Weights of a small transformer language model.
Size: 8 layers, 8 heads of 64, MLP 2816 tanh GELU, vocabulary 16384.
Architecture: LayerNorm before each block, learned positions, no biases in attention or MLP, tied embeddings.
Training: a variant of Muon for these matrices, 7395 steps.
Each number is 500 + 50 x the weight over its row's rms, rounded and kept within 0 to 999. Layers, rows and columns count from 0. Numbers have three digits each. The size before them is the row's rms in percent of the matrix's.

# up: layer 2 MLP up, 2816x704, rms 0.103, rows 2081-2155, columns 616-703
# down: layer 2 MLP down (transposed), 2816x704, rms 0.053, rows 2081-2155, columns 616-703
up2081 107:454498450430535457505509629504516539454471541480588505455526527511469489543459487490576550498544543384539553434495507478492475570594486537487476470507557440527411448527529534542508493546484441447501500489466573509424485546584505552475492484453539502462477561514516
down2081 105:514565495520444518552397522478411515553522538491518474528535494555540423529480597524551442537433491442458364567569470561489535416447536538550522583496448453479427400545464480533460456486591403462480459543498575419502469551430469513391486579509443513464434474502514
up2082 097:499474495531521493544486506489516516537539580497572593472452566415472462507528533451461562483549497451493469417492520438519508474531529590503458575557424506532600454506524484569464416474540510487519479562465522547467520533469483563449509510510445462540589456448510
down2082 101:504559551488491557481532444454591547426436542609530487457589510436360584468504461597503475452558473508465559481548417491491493481476504453525495539532478528402517467479461553476437483445519444481437563501532507494559576524529516487484515453493563573536511474617460
up2083 100:442509542450508475493611508522559593497540467566473432602541480482482507496450439450491568473495504495524487560391522549456565464526488460536477528486578521458556473536451482558460512439560525503377561485577530491440534478484552465473516489500524518521393555474535
down2083 101:467517530427464527471417408531471371505489594509520531392489497487539539430489495434561550564545547489431485586534539574571487478496577439539412580437587425398437511431490562528531501527495481509542547519410565514475462432436518522506579441469538554522532488466500
up2084 088:520536510509511496504460446479562546505493483523487451452474532516559572498523477532433601513539432512500484494467519575500478447528543510496532446522576450475531589481448493477533511353514608492505493496477451497530487482530554448513490573674552523550489562487477
down2084 088:461464407471394525492469461536420479580447488495519449508484404524494455571506549441498499500479473485411485463615526467593561499425510559444473515588411501575509513544466497465455418485527473445472486507580601474497521506472481474549513491528500416503536463542465
up2085 107:511413513441519456496480504549525482475472504488459490438498565396506543547437451535441461483453469476475452565604494548408526530574458488475456557531615511481423429399440452581505458585467489452532526432474394484499523443492480418437550579522436500447475483483550
down2085 106:497417472509468585508481467560480457490504539402550486412507584529526548465470522460484555519473455499452555557565522424494492460569521488548438504505417375518474472460426490518521500529527500492526564430477482488465492533529580480521503555487471550553498444510529
up2086 102:516535534494588507405496534425523482428501442414528453551380525507528501485520558596550515466496570552487503517478545560543505446449484489470619506583518546546449531433554419538564489448546535561577444508523428479391456545504509514539517515376511550489500465460495
down2086 099:564496421516486410620507483636450436459494490436437603607412473585481488520454536509449483495518476581474536546416559465434433554565416418447547509572581451490566457538496492455601488493544422510446537438528602521550532529477495484577448527478434457492532517482570
up2087 097:455510445563408591542463527500432460584565535501430499464557525550541497596549529582479534454557495451482545539538485505430632522426458521578538531327484450545504447552523518476522505511558523472494454532446356465575520486508474389515384528493473562498517569562564
down2087 096:451547567522498473480525485490509450512574516462422526482450568526563539486487508562472494547455435497433472503452442523524425520546512512464477455458559480503506419491516501493428531549525536437565504558568494520493517530527538414518506423522515454449448539469491
up2088 099:503436440534471655585506531543447491437520562479521357560412461598516510460485440477507497444509451448511519413498396491420557513477458489557529584465542561428516552506600467496458472448556482531522546591589470510406382538457492420488501422465538512479482478547487
down2088 100:518443505544517566505514560488510485578562518589354490473552473432501451428478523479523541575533476506466443464464408472414492482513443543447509498602519576474537461493486510627458493387486469545408539491531493567518495504519451555433475474569399436515502501488400
up2089 107:506482546530514463592541440504454520491572501537596420503573509442519556476425540512494620529480469532497556521578653513484578444549528456474529426467582557512497537531528562535594568512460560483531443406511510456539489404495467430528471498488432454470535557561471
down2089 104:552568448495554499519527450500490477516580527497503559431497533490446415582441516455407455465560523509555427532435531547498522506531468552532449532577558507490443433514433543412576445587518477540557565570498516544543465497483519575451455475417512567508492576521466
up2090 093:451515469526521473415474497484464574514435506486436598524534481519566489411475557603544524364502486537449523538553433470442545448539443490467438435434546480484564425454368439472488586562396504481445513493424541523530456491529467485517516480637471498362501486583484
down2090 096:491501426453590429567465440495444487584505502454513588456558476531560456531454505571419460506534399505441417512543562523566408531470526403391539485488539461516568430527522528464491524446446536524422588568474549498457565472503563466495548525580497412467471519594480
up2091 097:434481579501459509450500448542434482549529485476612503469449357519446544571474592504568477529504439446443419514497445471359474559569478488485433528592513540490545457469556412529591483599448514527460514528541455510523517465485496574562511468505426484528493468484511
down2091 097:530584474484498493526478490431523418460467441445457514493532477490479535510487475529504586540516581549494499407362549619433414496495420513437401432512553469463434443471452460543382501488474552584506466577496532520490528562444462534539567497531496498462528423434510
up2092 097:500481532436518577429433499536472445488556547524499553441456495474429527481537572495506417456502472536493534419526538579531482477460595548511448447366551575541506465453451553500490597393503450560585456577464507483476573493508571444539540471465531488549439408437444
down2092 092:514551399469421457488528516508523499475503537428585453560656514467548465543537502535478488479464435514557431500539479504517500477558517510441521525650467502470485559530545387576507459488621374515564498561508514491524489497539485535436446512467436422504523547459515
up2093 089:566418382462366514442498558537528539514588595530467509495572461400570529366439550567485403405498487454540502500485471435537529500524433624555533606392452558460478451541438535487497496517483489430581350512516501542504422544478492527454515495468504426410535438506463
down2093 086:468502503484535444436461489609603379526447548532556481568413449561458619515569506561431592623477428469387485464473530501482584444562541489479491449530561474432479535562486478560541546536488481506501531479532423504524495467585504574510466544534448454531542510526484
up2094 100:427472474508503501558460459520401451533582503557628437485408468592516464468550506549491610536478525506497439466511424500492617392467575568481437495504537441524498498542538538514633491482552557494526557504545492562560524477460463456564405594497546463533455407543571
down2094 105:502489507538355495402434490541573414375474532508440525512507514505432546393551532536520531473470470541427485447495450574467492552537501516448477503454491557515521524437490496479491455519485535387502491549591565462436466549543593515386467463463470377546531623452490
up2095 093:423473344499545490467506519530504494500596588511494526528534488440444553550538565476527522547502576564456383552516447522582406558537457442443566434476492530436511498488508569493515490435515501473550490446538592419377459423522466463552441528524508458486490558480492
down2095 092:547526549403571515433394557489484514558472364513463595502444503522489549457460500543479453549575595440499532486519445470488454444485489503557486444575454536516536552494412469425463497534435536433502439501504457428538499533484479506595398489483569460520575534516417
up2096 096:536533523587489519503499551459447470422524563527488588495421461517483564456483532499518544415502615555478489520525414475487494482524505510519423490546519526545412535560522496512552437535357442589375468486521525477436634488461495487347603519492540531506551459434507
down2096 094:477577509487489489498488558563536583604466429589406416469462551511469547486508462505531521550434627527459465576475558494510538444547400526479451520522552547519547537501503366547521485528544520530458558473525566454537483382489558449525536544471483560454459466480405
up2097 088:506531520501495557578449508554418429482475461521560595444570538472468496420405548597516416499426467503470478584553505415528482595556584466470531460461584469470471566555602549535458531492489377561454506622498519559482525476512476521454588560511520441470521613573617
down2097 089:497464434551487537428539515565462531462536468515487436491500578523563521562436537538534560464519461473540490458522508529448468507505372591568578526495478573526533470506447534518550531562413537506508490497512483466599488553555511431492448514490446511488471516474461
up2098 100:410534537522506576505436563449471503509513498551487416525508587481604463570512457634486550485473479455516463445409490549476513500420509449468545534450515455511520524533512487465557478528601539547494557497517543498541502490512453522402470599426503504490462534512519
down2098 103:460519536516429487520475524551540458586447383415469463576523524500550474451521531510469549539438407478436521501495439471561492449506479597473508547515516459490523462457529536521570456490527498484502509503516499480524528418567524547573486478570526519542453404532453
up2099 093:462456494542519445551480557497520523460410508550503509458594495495501484464540447525571476420476469481452571517471444381586548454527527521489480446658472486460514460467484602484480360491478483548440573497438527447492472509559467555476421457492493550616480465521508
down2099 088:455504466541533512495542516524420414421468571480376410510549504544442472454473483589500457557549485484536477597474480536597521501543539431486447487482441399465473528492578545446568548488467486443571528602478525492480492441482560520554570552410520483495602536474460
up2100 097:508424560368439473455404517512400460472491433502549545513416503498499435519463494564498470567435590506528446506505475496557592435522541475557443453569539486420495499473546474600483533548528557457432478508539462567537555509442385435431477563507490585412498478544517
down2100 095:478609433464552425490482511498492558543529490513439453588421557494517598528522544497449547504529431512497558495486472535448463491463542496500404475525549438569503554524520586523482447523479449529525481488471449533533545443552564468454530521566476572567517522570557
up2101 106:510441518405539438507521517580404497559540508490504513457454467542491554498594542510530513552570530419557522450469560504495461476443501408541476436540517548433510570411499498570524605387458401462568488593468563414476476511473523502540491487494637456459542583434492
down2101 106:503547498512532520575450572518547578615525615514541456585541473500444552511516426413535479498463466552602516543489534459529474559472499524520537501510391428523501460397561459465478493516481539535490538486427522599399482523448506582464496417527513522441488421454488
up2102 093:603400452466476504445489551549446485530526487524557498444554443575480458488528530516552517541524502526493379506494558589528506530503540435506476606503508536448569568685488553610417528424391447550450432535521435499553524461550534526500468568548473519464506456539396
down2102 099:487499470460535464498516450464423449350490553534553511565520442460526477485394493524445424615521454509483483581495546534461562569507472508511553402491582492511462458461426499518500540531490494555499449514459495458444457501450570451450566509444448505512438473443531
up2103 089:497496418557522478472537509537538550547486481472596587547509492513468520486451532587471393473446454479485460447572532478557478423562466439521389437472588517485509515460491544508480492520528548437517542394462460439424591518507455499477513392414510496534603443482545
down2103 093:507573451438470477515463433509500499470518512505488588438519515506396507444535491463484489556521491450487476501465509445477504508449614448504541542574469476468582418584469550532471498543448522478517523565424468480507528525525509559423498589507538452488483506560473
up2104 096:519495487543533471460520563437619521515499538461479544469473421506486421466524517478430519560504477432491477550384528580473560447460523435542454548512525482416539481520509568423523410495462447497503415490424517515548488463467501542436477569453506494501577417551433
down2104 092:453592541509533449582480459496501492490503428436499456511458324554446497530519481431606418574453527377526530515461625502481312542453494480591506438389500457531475605501590470525520572506419519517570566455620479583496521526561494529485485441574488558513517470532584
up2105 104:473537458496527453428539514567453506538432481470519438555520522532442562517455400537551463477495527511531438524549599463485521472500494584534562455559469493421441479511491571458500460434534475553574455414532485488480561591542449436441471504511486557412505466508524
down2105 100:455523439542542512605430425553476471466580462569456534434448476627429617439528449524488449462509509493515488487543475490405463539437503528547382552528495454462521502454573507484494441487472458559518571567538531538523592468506555509461475417533486419573414541446571
up2106 101:433473499513485487382438486477569521582431493487516463465536544467541481478472493548507497518554477534481449523520565438563619541563479487401509534557501542520510428581555533507462623431524519497471530438490522559590449506407473487522432550519481480475468427496379
down2106 099:547492477487655571503507420467496522566512497561481489512494500487461505534470501637463526458496559537470387542539518528540437576487559522433537494575514567518581493562436532532532463423469478380522481488547515454546522465511414554511486529542511500510584414488445
up2107 096:450497527491477557504481459463514477612526450507567462413439468425443472505513524510538543540574455544499504471427448529445465461498482452495467536461555528549512501470418619464450487587440576597463480536532528538409567478540546590461557483518528577488505493437448
down2107 094:517434497524497531519522399527503423483525430519518502546487427507532513472535466463408511460529498570427395527469524511437521556482563452607465579522449443476532439535515587478466522418431483493443470453518472548496525538519566544387538552420533527482541524520519
up2108 108:459532427505467498488483508509566489559484478519470522569460482493575382565453532473538506514602512459453522449467525535593512511524491541565495489492521549507594488467467568593504513513482577521470424635500455457483485459483499474532534612449576530424412501499479
down2108 110:481506507501512456495532450483463555599549442550496539572507429453449482481467546457445469531550557492504450461497521485529539463458525524483532460582468555481544419346520518454547629531585529595505514480501410522505517496541449434485481469452535519654528440480399
up2109 106:499462458539502544567462482489546485521502516440456540494489539492547443538514555554513517456471478397493384531514516491565479446527524522462515428513509447471399572563524442508554510484422520523479537514443516522491517455476480446583554473486431577468531556438513
down2109 108:468534500494537534448483463455481473446564570550574531575398544457553482433558561400494511561540489516538521530535512543498584500519539565507563586562454477491508493587493515505427494453545488498517535526440497510622477561452621527423542576566460496449407512567471
up2110 103:517509426569566389508473537450479439573509531439444572552511427451499413445448544446499551531383553542514407457507548524481478395482513409536494448488506530505488460511476556562496492545429592422577534496434530456449553480554515439567536546581482457502572528537494
down2110 109:512589420538529511472524563511446431544483534385571540608582608513541501511530594414595495569493556584540487432491552510484533512443377467467501485583488569541478511438459483528505563481439414402530495488483480431567503595523431453489424497520543516621449471529557
up2111 102:495563539534514573494422528492474539471457456449445483434503556471535513481479419547519517486545468454478569567468463537501525533541504528458485520491515471453505596518425512496561475510447444506541532467407434474498626454539490495474559488462590477495408500483429
down2111 104:479558546479616498479535450529565460492437462424510548472493536520520471491509503489489530532400516494547530517531449520498443541498523515396567475522524458501450486507498465484417506443492433510441459473407566415393473444470424506439494552578484536452503529431590
up2112 110:441457595506485532543567521485465449579424492490588507593532483524468490421422532476542525523507448447456432467516481554500509560492421518456565476547401486448536507492494566495529467561479446491490461399577547450453563409521507467530531560352586496513545526471511
down2112 110:502499415473490430544470452565512545456551523567543558528502626529544553429527514471480493401425433536576474472483502503483437459518478548526492444479465593582387525509584460460495514612494532505447393529538429470504540478590396456497507506533497437386474500574500
up2113 097:483508493436553520457485502504412499390510470542481582447510521508432526476546551506456453558496557489563528468526469540505533557566484504470545523479467514528529528413563540446540491527587434465475532565506479582611498475559457487561519470463440532439602512463387
down2113 096:558556493552486495441505501514514551529433416566477506591550423615555395556518507515492476478541594419561523554509458532417462485498483530484528441546453475487470469505510493517545492532509476418527495505507618400524504572518473534441534518563540506466469461424502
up2114 096:490433485512552506566458445529488506521554465508506481515546520465566451517535468592417608543482503457445510538558508456552530526624484475505487432540447455458468533490453436429468461522454428399485562515529605490446533481391467533524488542560432559477496501423524
down2114 099:473487588461477569575541529415531503510587562563510515448560510451439523495519532578582565392457513457485624441442498432447417512544523507562454499502470518453409492446438488395465489538484565549574372519511404537502508533531497481543443486549528547536394496476539
up2115 095:484429439500492456524549471543487562448503532458531505513561474479558491530500495472469523516560511477550476505587497441423468573544541507536499593585490471536452562539510520630490535443457436482409510541489497463463524470514458397498473461462443465485464517454492
down2115 096:470550498563489497556521459405359480543400524537508575502471566531412528471464526435480531489390465551579576547536502449556486460483537464498548524400433508462445461352508428493581418545611481502410513455427563479441494547522499529425588529441504537549499562502468
up2116 103:527450480464535595482523526478497578403503487539537531433502475441539532483465460489551602523560536521505465438400502521503476647595533466509581439491570538488427571473504481531490548569577562556575457546576452495486548459418500432523549475484585465510567562531490
down2116 101:558500547474519499509549506535435569490490450550406479563447508456389534594549523590528440521453604483465521586486486498530430575439577508478506526528598477520434541471469473343472470457433552537489443490536421424487541544436404538396451468466541406465497492505518
up2117 103:522452545465502543505425523556456467427535472556424504528460493461486411448554612485530548491473486494525535472522490448376581511501556503581534544455482500561557561480540467466465547547500526566440548464396496564501518444497499462490482425573526487536471492472474
down2117 106:534508427528574526482412466492429479486577509473582516439576475538518465497515565507555465532580568560545450471492556547551458467558437533439480438369476624526411525421523565539520529451522515456413465494519440516480551438523519563503591480480435451466545440500519
up2118 112:518435558426512461496469459444522522568473516503495459504469493520525528514458538539483498470487497499492461441483456589459450448498572457461544512465556402503486495455485524486549485447440430532540585585561485404559449525486474497441461507420642509560524585544571
down2118 109:476439523437575455443553468575454459569533529473503518489481435403504558568578618518530479482513530464507580541523577471441488594536513418498513495545527402425558565452504444529522479640485530462468442510411555530501489347469582458491436554497411486431517473496521
up2119 100:404492531490468507518408480511519470471456534390384521407533562526569580546575517469506494495430521561558584462492525456509446478546494426516467532469413490487534409463538549471412509564595551540505557456497499397487576473522462498514498515583416578426491460453538
down2119 102:498447527473579470556524487545467475483499632483524439478474487525515526408516493647526527524642540550489425473414534458476472510422503493586429435500590483550542569439488450571497532523507553561498618531498537375566458465554525587432524461515525521523435531474572
up2120 101:374491407467485464511447504478426487499443482591552509526589556546527552588447506495592559518544485473470407554455564532494555495591504498574540410466496508456485527500576522621541500567510497470512523475537542519608546447588439466523522498461460525517588535503552
down2120 103:502465484500589459476587487460399502492585571441457486438431519460460473594599483557504627515504491464558370578559481506427439458556436454436458591522542556557479496528474580484541501465466485509397502462570428575525529473435508576494521478378522598563406556510496
up2121 101:619521502474496494461454537552433502562532509494496483493434463555541470503534517485486499553515463513486575559485506452428445490521534483488488506560548530465560612465514435540462554572521494375397508529479527476494513414582561538522545573496490611506418507580516
down2121 100:558465409452521552497576457481372443492463492549502590460547473489469483545530552495520505492425561518474553430516471534526480424536518519484489572546512512489464526466539484405570479493427402570426488520434522534460474513431416454569517506527492525609547507487481
up2122 102:550476438460464513382534491563542512433468491473485503485501448475528524495437518474514511564458486582499427396426462414477514471499587539529456471520464539545531491514517467558443455464529519443432412552550558517448494481499530636530551471552519461491429516530477
down2122 096:516510533493490509537493447408480504477514445439543560558546448509527503453547430481516570502485492562576600536558494469522604521508461551475445395515429433466509494496536442483490484534624499532479555518494470515465532574517519555500549503452464464506487556495549
up2123 108:458467474504549499426606496611515508447466513500596486518665422551466396504498439482513489434577592562532425505530436526459543457592443527513545468500501567512432441550526465504475543490457527388541458512603556438539438605548473521490508456438443550486438486531517
down2123 109:503464548531483572476517531575513470525560515510494529414480515505544412433456465544457530488449538509493539534451534390452521474454484508522519506521432437485544552538467551553538502551469456514559593599492495498366532515504466533533553532397528499483524474491476
up2124 100:521394500422531528390545593504534493548610518458584507519600446556495448618502473446483495426537497502519454497436422505553463557562463546467511431419503568548431473524543469483445636443554452613484481387437439450548538493486447477623544495502393523560449440453429
down2124 103:584508440565481563516506438447516582543474473521508504439535511515557503451538523417499485455535429545519454446490567462469487493401420500484523525436530543524339466525535443488511441505430473489490475441558550489574495371507569523604499544505474505485530561463472
up2125 100:475531491533477549545446567495626512496557495537393492501511484452493472465368450540509416509535469473435583555476474535456498566490532558476459497553459467424424528453436461499440533531544471469439457498488404494530477489470531504496555538464504467492464596493533
down2125 100:497416587570594403482475484566417481428462567424486476438475565493451471544548561458436542541468445530411532434566477538565570518500514486456493570495498521570448499475456521488477534519546478528509512439502568507604473517531538499498475491497519516464375470462520
up2126 097:450494537405447444397455460448556397457446463480425517486519574499453453521535453494494502539483520515505548517507495545478522532442512428547483474488535512535460646469452459514535575513556516491511380517500507411553435486487464456559506451476493607528479401419515
down2126 096:470532558420504448485539487450444515519534458521463455551498488486539492346635537555442468412520511489449573479512499436514443533595426488541525527503513410570477468553495482438523447448496516464470464554491520532528472418458542501454503519525510528456598536571508
up2127 106:465476496527510459494454555509541512551539481496511391518464443547541522498412469622480571541417560463445486402521626403489456593587480567466510563478484535484473603467547563470469532506499549488521510594595513622460478516500481528586444492498479476506483432492473
down2127 108:501470501497569520554500461484474505526398540466520568562485511562468538567495511428482503551501509542541505464535510401451477481514549421546517548561458489523543541542524497512556522505532478469553547438556525452450423422521584548469474485474444501545488444411440
up2128 107:490596491446458534500545528486506491398468456529464523511544431550432505538530521477492564553448504540446496475425499525523519605531505458452512574567575454556432497536537594529491478496495552439522542545558536476532533506461478481463492382498388483519422543412454
down2128 101:579598567484527558543489527514498518546526520470516471532484433438522597468510549432492504480469380498523489489484486492540486517630578535561536413522463503495565465595469542482538585456532451521562552599375457548524464490513436475585566530568488492513474437458499
up2129 097:527550482517454469410526572406557524484471450475628505423493468622524458540371458545563393549538534475469462498492497535502524446534494485452531506534546534497545535587464428493508532518552519526553433488507506541420471497590483549495504481489536641449509578548393
down2129 091:534414467488505471425530549545416476459470623545358438505497483538571616554572482512552491485477499502467438506468545527592481469535454573470471581598442490423472521476525557499465469522587443452555440508501610387468526416521516517447423557515520580496553553527486
up2130 105:546438532515484350532513461477505440520497509483516422530532479546499532504505575456457583488532522442473465556522439526537622426537446483503493482486451494487516479531503490453456493599514507524457483512514494470450405554657483476570609405517504524458577556559542
down2130 099:616451397454540417554462423534527517472544562473579402486522455563397548551427530511464372391543506487503626520449515470526476447454490490584548543506483515452584433574508522468472568516515493504487657491457526493460508516431522511487479473495507545491519547530450
up2131 100:522570449443473567492562532529474561482546482472510486476498479536573440549450445527394519428467481497516524533476495494466477527471542461488502511596491435493512591418524499507468500488523427531536404524517505363514493478508480399450512492511480478521468391423404
down2131 109:594453471519490553462506564546517480481600527516532591478577563495555476514559500391444442486439511514419504458528503386572377470472374512488531536615578460578540495565478544587418512467531506500500526461460456519569490470475483381458341583427478566567591432426512
up2132 093:504437391491377528461557463477468494493445570498396479541434542472501429517519545502499441420472481447418509467354420557526478467452527541503484529545553461557561486551549500448573490419496519575499511541476523470535436491517437557546423501565538574491467516476489
down2132 092:576451419441524459503504520500428512450544538493459431509481442621476477556451599521474517572533493449593489478539476545580480498541487386487437515533440541553552563528479589451498539442495446426499506533463483546537454500489484534529513508585488564509485512513453
up2133 101:517588539446410603401499527440443482438483485544482535520457479521540480518461533525449503516525497488584550501641472488564466584474515584567477548495512468489462472487556434504513492415484567518471452478454550520521378415419438451491545532528554497532500533472507
down2133 101:494493541499573536430541461460472534507498631565532566512432542512513523534484537520545591465575541576481607501472481451527485589581502514501528628512508437493532514483505511519544480456527539531502439528502508590564507529475486499484496545563510499472530376518500
up2134 101:483445499364494497468497456454422576454418534544492452386465508557499406560458481455425487521448509594593547479487427411498405556573460481538464608450432450473565529485457482527419614469540461538494510419521577492434573499561530517490499409444495510548501500443507
down2134 102:459551541407429540509452525524514438524521484559490528505461490430419547584441433457481480431536553513552486521446537506431440544453376552434520554513442480457491546465528499482528485561474415501517507450490396441512571416577510447428532563491561489446469478561513
up2135 100:490525545473505520470582442513511542585423523553507495446462498451599415501471434454500502560529484383427553504423546475466528472558502498486466484456486546475560483554525540533491558356559513495440514450568411492558545499491412467448520429489438511502432449501467
down2135 092:546446517490383563491495483546541440515537486491504477511422539508509505532550424533516520470469540540528590600409523468461480457406571514613443503443582520428491454583543533488463516641538424461453525444512424481556468473514499553501491499523495492453430523511449
up2136 096:516463624498512558466454481528574422470542466455445487541522528451463494512533617512509595542370585453584490558449468517498417587561472547470537451566521507536498425408504451475552580507492501525577503483440552402542494496499434573439551461512487445424500478454466
down2136 094:504474520432460580416398418513409400465526523500495561467517423538521494543515547541489519560551477500542348547549460421453416496435379494587482463468571466465521481485491511456406536479490462550474516492554486492432414552460487510510540540510397435488525469392529
up2137 089:475467510525498545504574589580506571474567570403554550536588461472557431533445506506532519555418423499454508529432545554553433436555460486514560523410557436526403571593528484494547529402443511506452427531476544499478518534542523481530499533436483566451502558439428
down2137 099:535548482448523481429426489510481404592435454598459535487442523475504475504518545551476559596542518520494615511468511523513602466526579470438550465585522561549500530501470394535480481453513477356562525500370469511485565498508487529410459463565473575549521536561442
up2138 096:552488516450534555542470598555454623514460517460566511519523602599505499529449369532550470431458493493584438522494490516541472480443442501557448480546465439475595553511602473455425532441473482503489405485580526472486467403486550426445496576470506480464525513489553
down2138 093:550508504509509431547411549512602476547524446498565548546494426544530468474515552420476598556526446503501546522521521554494472571509551436550428455532447601498487504481500466570554505470555421414415503536420505483484510571536518568495560461519534494556502579545586
up2139 102:477381479516472423536498543561542511491484455575483475527547519402477489491512509408484487562456396524514505511424495565522548536564499659536577535484522487422584482527526565473634498545502601579521405590454497526502518478568409487601560416472548437511517463455463
down2139 099:492525524512473590485499435545347515529585519565496523531489544514480584452506463521567538469455423532470400523477425479555563489402510416428547488573506443558491561569472534539500417471465424465568461508401439522431490511421568504555502494566402402415507569477458
up2140 094:535514539533509492580484465386597552529513531431560387456518487400452438528476471503537549545490431505491483462493518516561518453445506493524533450543469507471533487449495567588482447500513535615498444411507592470503466524437468444478422444515507501463429528592533
down2140 093:517422536521448545633496569509520496504457508497517461477479509545462563498454522553496515468476535507526547497515606551470561437488498432543532513584538543571507615542416491528518564490590499450517442534480513507498463497518543536550555451415515495547490555450530
up2141 102:424470489473416371557589478531403529549419383591508497397508535494552477512539402462529486587545540520421523605546510664363412546572489559498490475489484544444578438453525546474460467565525587495488455503434483508533513563465370521546464462508472579514520495416510
down2141 105:485429529477465543520511485432580517457566434463526520466483419470486471444436554469515534549537507504422514484447426615478408439488564470606517432483445452531382469471509562500480497576557507471572548367523540435387553636534512413449507502517479491457558530376520
up2142 102:506483450492534553522584505459619458468511543492509485501468442491515425447424546509441523465514518607510529516460504435560526529493472514489455491521554580429501576514529559485463576618483518494403561515462552484632564465496544540422505532489451455516510461461407
down2142 102:459591579574438484437455443455455526542523554438541490546435448561553587497518518547501394527495523538454516492474578574572508552438498501463481405595472404490519534488421510452550392445574466548508444512479558432583438470519513495450459575459476534497495524535555
up2143 105:491438504416556460484474525490609564494456517585470415483571453478510622456420569526481511558500430566568449523612525504448492436472482482480541496553450490548448450394504651455476561495518496558488513484463481594389516566531551526496527531529659444392462483431525
down2143 104:521443483436479519556540549517477492472494557666534533505458440515557514565538523558399526569513491578489488450519590525509494456517515507440616471533524492456545442392479452527544601487544452591502397435558487464490512521546438535499550519474425556427612437486497
up2144 101:558518507374484447497568503562501417466519542592546558478517571442496484604579448527539542624451512470523490417481456513404591533503551495470556558470499555507438491458514383513500446543361447513505453462532507386501536365465475494516519479547461535528519399449557
down2144 099:474473398584460497512553545461590527432485500503510541505531501452520541528432473507443526461512485476471552458454484421592460502513495550563558461553524580451465508468495458467553542537529471480480468472528413576436495445466535449558440485422455545419463538563495
up2145 099:416494498516534508576486469504530469534473557419501452463548480474586444452550468496523534498409550470525487485479521547555448457449413469409499437573377528461484452489546507609493479488487479541384541445424487502410469488555494565557523493495509487477523419533465
down2145 107:515413366563578571437520535522551549490477538515545439498459536554541519505467574462555480494487468576587517509514525497433509464486570444465601485462449485437541693498493359495546476569488566463453385538452395500476574411529474544496485518412474496555486472433477
up2146 107:475521492430459584452525520482511631522443458527559536484570516574503386475420413552479493543552472461548488423438479555450484529508512555467488551545522571579429404562538625574583686509453550562408529459543455518479492450532486582608514466468455408427436580445428
down2146 111:532540525567469483491424565419556488452530487446516402497448497476613493520562531506477526562464562492456491463528523502500451527549467525462521576388468468460459566521550473431484491586463508490657497454514573546531499544428517578447481440522578410431558457487541
up2147 097:435501547499511581579581508556455555576420516477555530499495522566583575515463487509471537488499427433549507577520427553426627517512525549500543606453424587519559517500498485548531493626431546492539507486546378498494515418538452526472549473519441494501530489435512
down2147 097:577470580483479580540411435544497500436483463550454460442540512530586488451417458450505454523470482517464548430613454475459449449508546471520527533423425475629522482399532497420623428530561529539482580505470448616431502496485462511428529558481461506354535515436499
up2148 094:585502491470535510498562513552534575536451443519475445522530492456468539410499584511476559418494488552486585481480503554491503395436496488567531540587448425549440565580529543563508532518398599585418474425467586538504516562582469545544484525520581493518400533506528
down2148 094:477526498508404482481429543493496435439484518474577531549575506488514450496536483501565585518496515488438524473512511542543557531495400455369569503470515436513516579509502429465515551508489512495498497422551354488449410536433491416473475537539433575475521488518482
up2149 101:473515470517543432528536490529520479477501476510546516481445507500469510433452576488572426559467538547501505552526487498461441540561572596550540462483459548455551515467436561467522516459458479497376543383514450463492589560597428505499583447608482487499566457554476
down2149 097:511532547443501428536458561426440509550492448442486536526568568493530482402562506436410535476499458462484447420502455476546354361553403489585505392544482458486442566585576477472451474531480491481611430550494474421513522546551564547495483681484494471565499436561492
up2150 104:479530448512471472481466575424461576503499480467492518498547494486456450500500586607489495574516495483483538595599462439539531452393538548520523489518430532534562556534498465491559503454444453452444584407473495549575544556569471496527562466529468417505524540496506
down2150 096:556536505474505567349502545466526475482522480420506487518511550437468467504504607437583500515426444415545539594487488507510447508395443507491471497554508538441435469513530551449514469530541493514559598493608548560459601525484462463553547448457523496489480424527444
up2151 099:535534578418552473587551528430392466414466442564434600441431442420472519440509549526542561499517505505508460554488527508433494485543485531497513586406521497518480580472541594372481471473472469510496518457465598509550502538431368581528576532509608521486555469500573
down2151 104:506544506402525495500446548526513548522520634485502512526546469456548499559493517490563527468455587486549494571320526440474512493492530543440410499478490503477587537480528423451474481499464481487496490475527506580472520451497506513503518547422545407424490523452447
up2152 097:593537532539528495461517442389567527581536463528468522457404494549469457464606537561403505509494582540410574485564513472604427474611551466454524471525506494471502524456590445552479515520526444525473514551508547518467485415624540498509415484515608484511386457539451
down2152 103:464453503462506499596565544427607432516522447550458522530515485519428547525588521484509567452500553532421517446522610403538485476506551469577528437457513494440500528444579536587443504483418499519502552450575461412560449509528576466573490538608438474508499562447445
up2153 106:469475545507415457500511513460540421499453551478527493368619519538508482494594492512503614535537471513520453516435405513509519537478463589500520472583465441494510494516444463545472471521514609478438553499546510485642529510441489430536472508546546475490468589465455
down2153 101:476519471517490446524529455460567438422485469484389440532445530572516487583471423487482483582454530414488465492530416470568510494463521460447487570441424527499491552507532537448557481461486522528426562520472504508482456462470557596510465544455547406540513579438498
up2154 102:532479446587459558419495491543416526518511453635506493478514440534514548490529477572474504492467369461512447584461553497584445532474500474508519500445439494448563513484528538452492592476514506521537474564481461468520538503458476552530508546466487490490608610542449
down2154 108:474502427425555413428504542476506482542508470442514486479449531522478434446432511460542535473493526495427403403540506473378457559505558530537516412464442501520466459508501436594549547577437499400558537568438516532586483536411514503584528525610539507492428479526432
up2155 096:449370467444489517487423510568527531432502543480545557499561622488468482570489459492537482558482398440471505477553514530480561523545495470481628498487451503476431508485518630512457474485510554449469451463554466383520545479482453550505558414507426546453493425483506
down2155 106:571488507493505568463478467522419464510570548451539513563490556507511482504541435454509467523500419500494433541572561442526459527416522604487498443513474494551445537524588534506503520453504479552434483484507492514558496419526399449454506476529486517509543449467463